config.yaml
n_head: 4
head_dim: 64
norm_place: "pre"
rope_base: 10000.0
init_std_o: 0.0
warmup_steps: 200
schedule: "wsd"
final_lr_fraction: 0.0
Each number is 128 + 32 x the weight over its row's rms, rounded and kept within 0 to 255. Layers, rows and columns count from 0. The size above them is the row's rms in percent of the matrix's.

# layer 10 attention value, 256x192, rms 0.13, rows 161-169, columns 0-191
size [ 87  95  94  94  96 110  88 100  90]
[[112 102 120  92 127 106 136 149 127 157 149 145 160  99  93 125 177 159 155 137 145 116 153 119 112  89 100 136 128 181 153 170 118 151  75 130 125 165 160 188 140  85 138 118 155 155 161 113 125  83 152  98 122 116 170 119 192 114 106 167 139 146  81 118 115 224 141 154 132 154 152 127 165 127 155 167 161 122 166 171 122 143  88  75 155 127 118 120  71  68 179 187 111 142 122 130 112 145 103 150 117  68 149  82 158 118 116 116 112 174 124 134 140 125 134 138  90  99 102 103 129 219 150 146 143  83 132  89 158 140 218 153 137  58 118 115 155 151 159 172  76  88 106 183 120 165  98 123 131 141 152  59 137 142 129 135 117  84 202 179 142  81  86 140 155 142 126 147 117  82 134  55 129 132 101 113 164 168 117 179 182 148 104 173 102 161 140 183 128 131 166 177]
 [149 150  63  96 127 106 142  88 133 128 108 134 149 138 138 143 116 253  73 116 205 178  83  44 121 154 130 160  87 164 148 157 156 150  76  98 130 112 174 127 111  91  79 161 100 149 125 139 150 150 111 108  99  86 121 105 143 145 122 171  55 141 114 119 139 139 108 114 189 163 114 139 150 170  97 145  82 162  67  79  87  87 135  96 177 152 172  81  96 169 103 130 145  77 119 195 133 161 127 147 133 114 137 139 141 120 160 163 157 113 159 126 146 128 111 129  77 177 155 129 139  64 130 105  94  73  80 132 195 107 164 127 140 214 182 142 156 146 114 114 175 132 154 137  64 123  73 132 129 131 119 130 172 131 120 122 166 129  96 121 100 115 142 136 131 129  86 115 155  86  78  86 141 130 141 164 122 132 167 117 150 137 149 108 159 141 128 129  79 122 135 156]
 [184 135 146 150 131 169 141 138 164 120 116 150  94 151 156 139 179 139 131  91 117 121 164  52  98 121 153 175 122 125 179 139  91 157  86 124 154  96 111 199 125 164 131 116 183  98 167 162 153 139 127 102  97 127 164 145 133 124 142  89 181 127 115 139 141  98 173 149 134  83 108 178 100 135 131  90 138 103 166 108 113 130 136 112 120 191 115 122 167 115  95 170 141 112 186 129 132  57 193 140 118  99 106 140  52 166 127 135 169 214 157  97 186 123 127 174 168 216 148 133 106 119  97 146 168  56 136 194 125 149 105 130  54 139 135 112 139  64 130  75  96 103  98 115 127 132 100 173 136  77 144 141 147 162 102 160 142 108 129 147 102 125 175 140 115 144 108 145 100 169 131  88 180 163 160  89 101 180  78  94 119 137 102 161 123 160 125  80 143 112 128 173]
 [ 57  75 118 235  72 114 165  52 100 115  99 159  86  76  62 111 139 170 112 158 101  43 135  67  90 136 122  94 131 148 152 130 120  51 203 146 112 110 119 130 143 113 150 129 172  99 140 109  85 123 124 125 123 159 126 170 125  96  63 169 144  99 107 135  50  71 111 102  75 118 132  82  60 129 144 104 119 132 146 130 136 115 159 139 117 130 146 133 115 150 114 123 121 156 141 119 123 137 189 156 156 113 144 150 203 131 108 157 120 103 160 159 128 134 128 153 124 115 139 160 176  47  79 132 143 100 123 108  87 167 129 111 112 180  82 106 112 162 151 158  83 152 104  78  89 126 143  89  84 168 149  86 148 156 154 150  85 130 147 149 125  78 127 104 131 111 120 157 160 145 138 140 110 147  92 112  84  97  80 132 110 114 129  84 116 145 115 117 101 152 139  93]
 [145  73 131 169  97 124 147 154 127 121 118 100 104 144  59 134  82 216 201 151 128 133 151  86 114 186 125 136  48 161 133 166 129  98 114 106 163 135 167 167 129 110 115 101 136 150 145 136 185 135  98 157 144 121  76 108 135 177 135 146 136 127 127  66 155  96 168  75 137 188 118 103 139 146 124 126 164 112  76 125 101 102 131 120 122  96 102 148 182 127  82 103 143 131 150  90 149  88 111 118 182 149 163 182 143 150 184 161 137 129 172  84 169 106 105  76 120 229 130 114 180  93 115  86 117 130  63  82 164  91 132  58  77 148 109  93 143 128 108 117 178 144 167 161 101 118 145 112 163 141 105  89  89 128 110 165 169 150  83 154 116 196 132 142 177 164 140 138 134 115 147 130  85 105  98 129 103  82 110 133 164 128 127  81 113 174 154 129 168 123 141 142]
 [133 108 152 179 109 174 107 147 123  97 148 181 126 145 141 130 145 123 106  94 108 109 124 174 107  75 125  80 144 117 100 138 135 146 126 180  88 140 171 160 139 133 165  75 167 107  73 140 140 157 141  91 157 100 110 156 123  76  81 116 150  87 147 210 122 170  80 131 130 163  76 139 109  96 123 178 135  82 102  64 144 156 126 146 137 145  79  98 161 154 121 201 121 116 112 135  86 140  95 180 163 114  90 119 112 128 122 154  94 163 115 143 131 146 145 159 155  93  88 133  72  91  83 147  75 163 191 180  63 132  43 116 151 143 131 134 161 105  74 121 129 112 146 151 127 146 156 105 119 127 165 157 186 116 113 161 123  71 113 107 235 161  61  87  98 133 102 121 130 114 150 113 145 171 150  96 131 114 190 158 103 165 144 151 158 116 185 134 146 157 119 155]
 [103 113 138 116 128 116 159 168 150 155 127 110 165 125 105 114  74 154 107 107 119 146 126 176  95 108 139 146 145 165 189 142 195 131  81 116 144 125 147 141 122 113  91  96 146 178 164 109 189 137  69 123 137 117  42 101 135 152 168 154 111 116 157 159 156 130 185  37 172 125  87 164 135 130 161 146 192 124 168 130  50 123 168 132 168 139 140 103  85 137 187 101 124 111 133 152 110 141 170 187 164 102  57  78 163 114 173 116 124 133 155 130 117 130 104  98  77 130 161 165 160 123  97 105 104 187  89  62 126 140 101 137 112 128 110 164 154 139 114  98 141  87  90 154 105 115 164 172 109 142  68  75 103 169 165 168 148 139  92 159 171 107  75 160 132 123 104 189 119 120 108 118 127 122  61 113 128 107 102 135 164 128  97 118  41 119 129 112 169 102 145 157]
 [148 108 113 109 155  81 182 159 156 155 104  74  72  93  18 161 164 161 133 114 130 217  79 147 128 157  83 145  86 112 136  72 103 135  99 104 126  55 107 115 155 107  82 135 140 167 123 118 153 191 136  94 120 158 122  90 105 100 156  67  91 153 136 128 114 124 119  95 117 134  93 150 108 151 151 144 149 106 149 186 121 127  90 125 127 136 104 112 168 166 123 132 118  81  99 127 138 114 148 151 200 108 142 168 137 104 113  70 116 136 139 164 176 105 142 145  65 159 155 170 125 108 164  66  52  78  77 119 154 107 166  70 114 148 178 118 101 125 116 139 132 114 148 170  71 122 120 144 137 137  87  94 125 143 156  49 144 146 159 125 119 100 105 143 131 171 140 164 171 109 154 141 106  91 126 126  98 167 179 114 154 122 162  51  96 125 168 120 154 111 125 112]
 [165 159 111 102 101 123  73 110 143  98  96 108  71 136 138 127 157 143  88 152 116 114  98  99 162 154  51 116 172 155  77 112 121  96 184 126 158  86 165 130  93  88 110 123 137 101 144  87 113 138 160 152 161 109 115 129 109 186 156 171 120  39 158  92 154 136 101 105 110 123 164 146 156 151 119  99 134 130 107  88 182  96 146 100 100  62 110  83 112 135 189 140 113  98 145  92 140  86 139 125 195  97 110 136 119  64 133 164 151 131 142 132  99  88 165 125  48  33 131  93 181 176 109  96 124 171 111 134  98  70 182  34 156 149 106 141 105 104 117 152 113  82 102 143 130 169 157 126 133 147 111 105 172 108 115 137 162 170 121 105 130 129 143 130  88  81 159 110  98 152 194 135 131 137 146 114  93 167 184 114 122 130 125  76 137 105 124 106 160 164 133 174]]
# layer 10 attention output (transposed), 256x192, rms 0.0968, rows 161-168, columns 0-191
size [ 90  94  94  98  91 102  87  97]
[[ 86 113  75 180 157 146 199 198  96 120  89 146 108 104 137 126 165 109 115 162 179 115 193 140  79 107  96 128 138  78 122 111 119 185 157 112 107 113 112 135  68 182 116 118  89 149 253 141 160 141 157 171 147 120 115 149  97 135 134 102 114  86 136 148 132 188  95 164 159 157 151 141 100 172 115  99 150 115 108 135 110 154 103 116 116 132 138 146  84 160 161 139 150 122 200 127 127 123 130 159 117 164  96 133  92 152 165  83 127 200 112 132 142 156  93 116 129 117 132 188  56 187 126 175 109 160 126 121 114 103 110 134 118  59 144 123 132 105 168 128 203 107 186 131 107 155  62  77 136 145 111 178 111 160 142  76 124 163 114  79 161 128 156 113 132 148 131 155 140 126 190 170 100 112  91  88 117  89 164 135 179 142 123 131 139  74 123 117 117 127 142 117]
 [159 119 142 161  84  96 167 144 118  95  98 110 150 110 144  50 141 160 109  54 158 124 149  93  54 158 111 136 133 125 130 110 156 161 101 137 158 173 160 169 110  64 106  82  89  87 117 103  99  60 132 144  67 119 106 193 151 146 153 128 107  78 114 128 109  95 145 129 110 143 107 110 165 168  85 150 114  84 143  94 100 129 156 121 158 126 123 147 163 107 107 102 113 122 109  94  97  82 159 136 142 121 181 138 171 111 167 150 148 185 118 184  99 128 123 111  95 203 140 177 146 142 118 135 174 129 125 199  93 156 140 119 132 182 133 184  97 124 208  72  77 160  61  69  84 127 107 188 148 125 172 131 129 139 134  38 176 122 127 138 182 131 155 122 134 122 124 144  98 133  96 119 144 138  96 109  91 147 145 109 140 163 110 122 158  83 114 106 138 161 129  73]
 [162 128 114 145 157 145  94 124 117 110 108 117 173 156  76 123 112 126 127 107  83 119 143  83 117 116 115 176 119 119 166 165  97 190 127 149 120 180 162 144 133 164 108 139  99 132  71 128 134 106 107 125 126 109 135 129 117 129 167 121  90 171 152 120 167 180 155 213 117 126 222 124 114 132 123 178 102 179 155 137 155 139 189 170 139 128 132 140 156 107 142 148 137  63 159  88  80 156 109 114 167 150 161 160 141 168 121 160 105 139 124 132 157 173 109 145 103 172  95 143 136 120 177  96 146 114 156 166 138 141  85 147 130 104 114 164  69  87 142 107 106 144 134 149 104 124  33 128 156 171 131 124  66 159 114 160 124 144  99  70  62 135 107  59 121  70 204 124 150 114 159 160 131 169 147 107 106 115  99 204 128 120 200 149 114 161 184 141 176 110 198  99]
 [138 113 176 124  93  92  84 122 157  90 106 115  66 185  96 160 129 135 143 135 113 113 108 155 167 112 106 126 116  92 164  83 114 123 153  63  70  91 147 147 144 108 112 119 154 125 124  83  85 205 157 114 157 123 130 124  97 127  82 121  92 140 139 101  89 203 116  92  70 161 118 140 167 130 165  79 112  84 110 144 195 139  83 170 148  84 115 186 135 133  95 177  88 134 131 125 101 167 194  94 117 124 117 141 128 144  58 141  97 121 155 156 101 161 153 111 113  98 105  74  88 101 126 103 182 123 102  99 113 112 136 162 103  65 154 180 135 152 124 119 136 151 114 139 133 123 166 135 131  87 159 143 122 182 159 158 125 165 110 144 206 177 137  87 132 173 108 127 127 144 193 133  75  83 115 102 149 134  46  87  82 143 115 123  87 126  91 150 141  93  55 107]
 [ 93 111 158 123 144 128 176 163 164 133 119 113 136 155 116 194 159 130 160 184 129 146 128 133 132 147 179 119 141 138 161 101 100 161  76 107 121 156 120 147 191 127 113 126 176 141   6 135 108  88 135  89 137 126 135 104 147 161 112 131 112 150 106 112  67 151 129 167 101 101 147 115 128 140  78 130 138 133  82  82 118 156 206 155 117 128 169  71  99 140 129 101  83 129 153 118 125 140 118 193 142  91 140 136 116 149 150 129 150 114  67 143 149  78 120 133 133 163 119 112 245 112  81  81 128 141 133 175 158 138 107  90 117 108 130 142 138  89 211 105 100  90  88 135 134 164 207 151 103 125 162  99  94 147 127 120 106 151 133 129 184 156 164 106 135 140 154 123 140 121  54 191  61 107 146 136 144 102 151  83 168 177 102  93 198 126 119 152 154 160 125 116]
 [146  59 127  90  51 129 125  93 123 138 155  92 132 107 151 115 128 112 131 109 151  80 121 100 119  91 143 121 120 167 184 148 117 133 137 111 147 180  98  54 123 134 131 154  94  72 172 115 124 127 162 142 152 114 184 138 151  82 118  82 134  88 111 106 118 123  90 128 194 181  51  92 166  92 147 111 127 143  99 126 142  86 127 153 137 113 147 122 180 159 147 128 105  90 135  81  97 112 130 114 162 145 112 167 155 166  84 135  97 106  87 151 176  90  73 157 111  79 108  96 150 147 123 186 124 141 142 125 191  97 135  94 130 131 192 127 127 175 162 186 107 160 107 140 144 133 141  86 118 169  77  84  44 100  80 127 175 125 146 115 112 162 124 108  86 111 104 115 140 145 150 139  90 124 184 104  72 152 147 167  43 123 159 110  82 209 174 127 140  87 118 116]
 [ 81  92 102 109 104  98 132 177 179 154 150 118 140 148 156  84 135 134 121 114 118 112  97 159 129 142 193 119 156 167  78 128 138 123 142 122 101 139 147 197  82 160 117 131  88 152  35 119 152  89 132 178 115 133 110 108  89 149 108 135 119  96 163 135  99  46 106 145 188  96 138 116 111 159  97  86 136 158 136 128 143 140 165 142 124 120  91 176 110 116 165  90 191 114 119 134 144 127 133 112 144 175 129 110 197 120 117 161 197 123 100 137 147 139  75 103 111  97  97 108  83  78 109 145 182 125 169 139 124  83  84  65 128  81 133 139 134 116 178 100 174 142 161 106 155  84 161 142 100 174 108 122 170 155 185  87  89 163 124 124 190 136 102 135 140  90 112  81  97  74 138 158 121  81  65 107  86 102 168  93 162 144 119  80 155 101  70 156 163 184 105 132]
 [ 81 113 195 171 111  74 102 165  89  88 116 147  89 109 105 129 178 120 126 156  85 148 112 140  77 143 143 160 143 159  74 130 116 164 161 109 102 115 131 136 121 168 161 105 163  67  46 123 130 106 159 150 163 148  89 135 109 136 108  97 105 125 131 193 117 104 142 136 145 148 131  67 118 142 121 185 130 117 148 159 197 152  89 146  28 210 134 159 125 119 155 141 124 131  81 124  98  54 125 103 155 118 154 140 142 142 153 156 138 147 101 142 128 127 125 123  75 110 167 113 177 138 139 119  78 165  91 194 109 117 176 166 104  84 175  92 123  45 159 119 104 146 104  99  46 175 132 186 102 114 116 147 125 137 116  78  87 120 104 183 128 117 180 119 111 147 116 112 112  90 113 114 128 135 102  91 157 133 191  98 150 116  80 112 125  64 146 131 132 114 137 112]]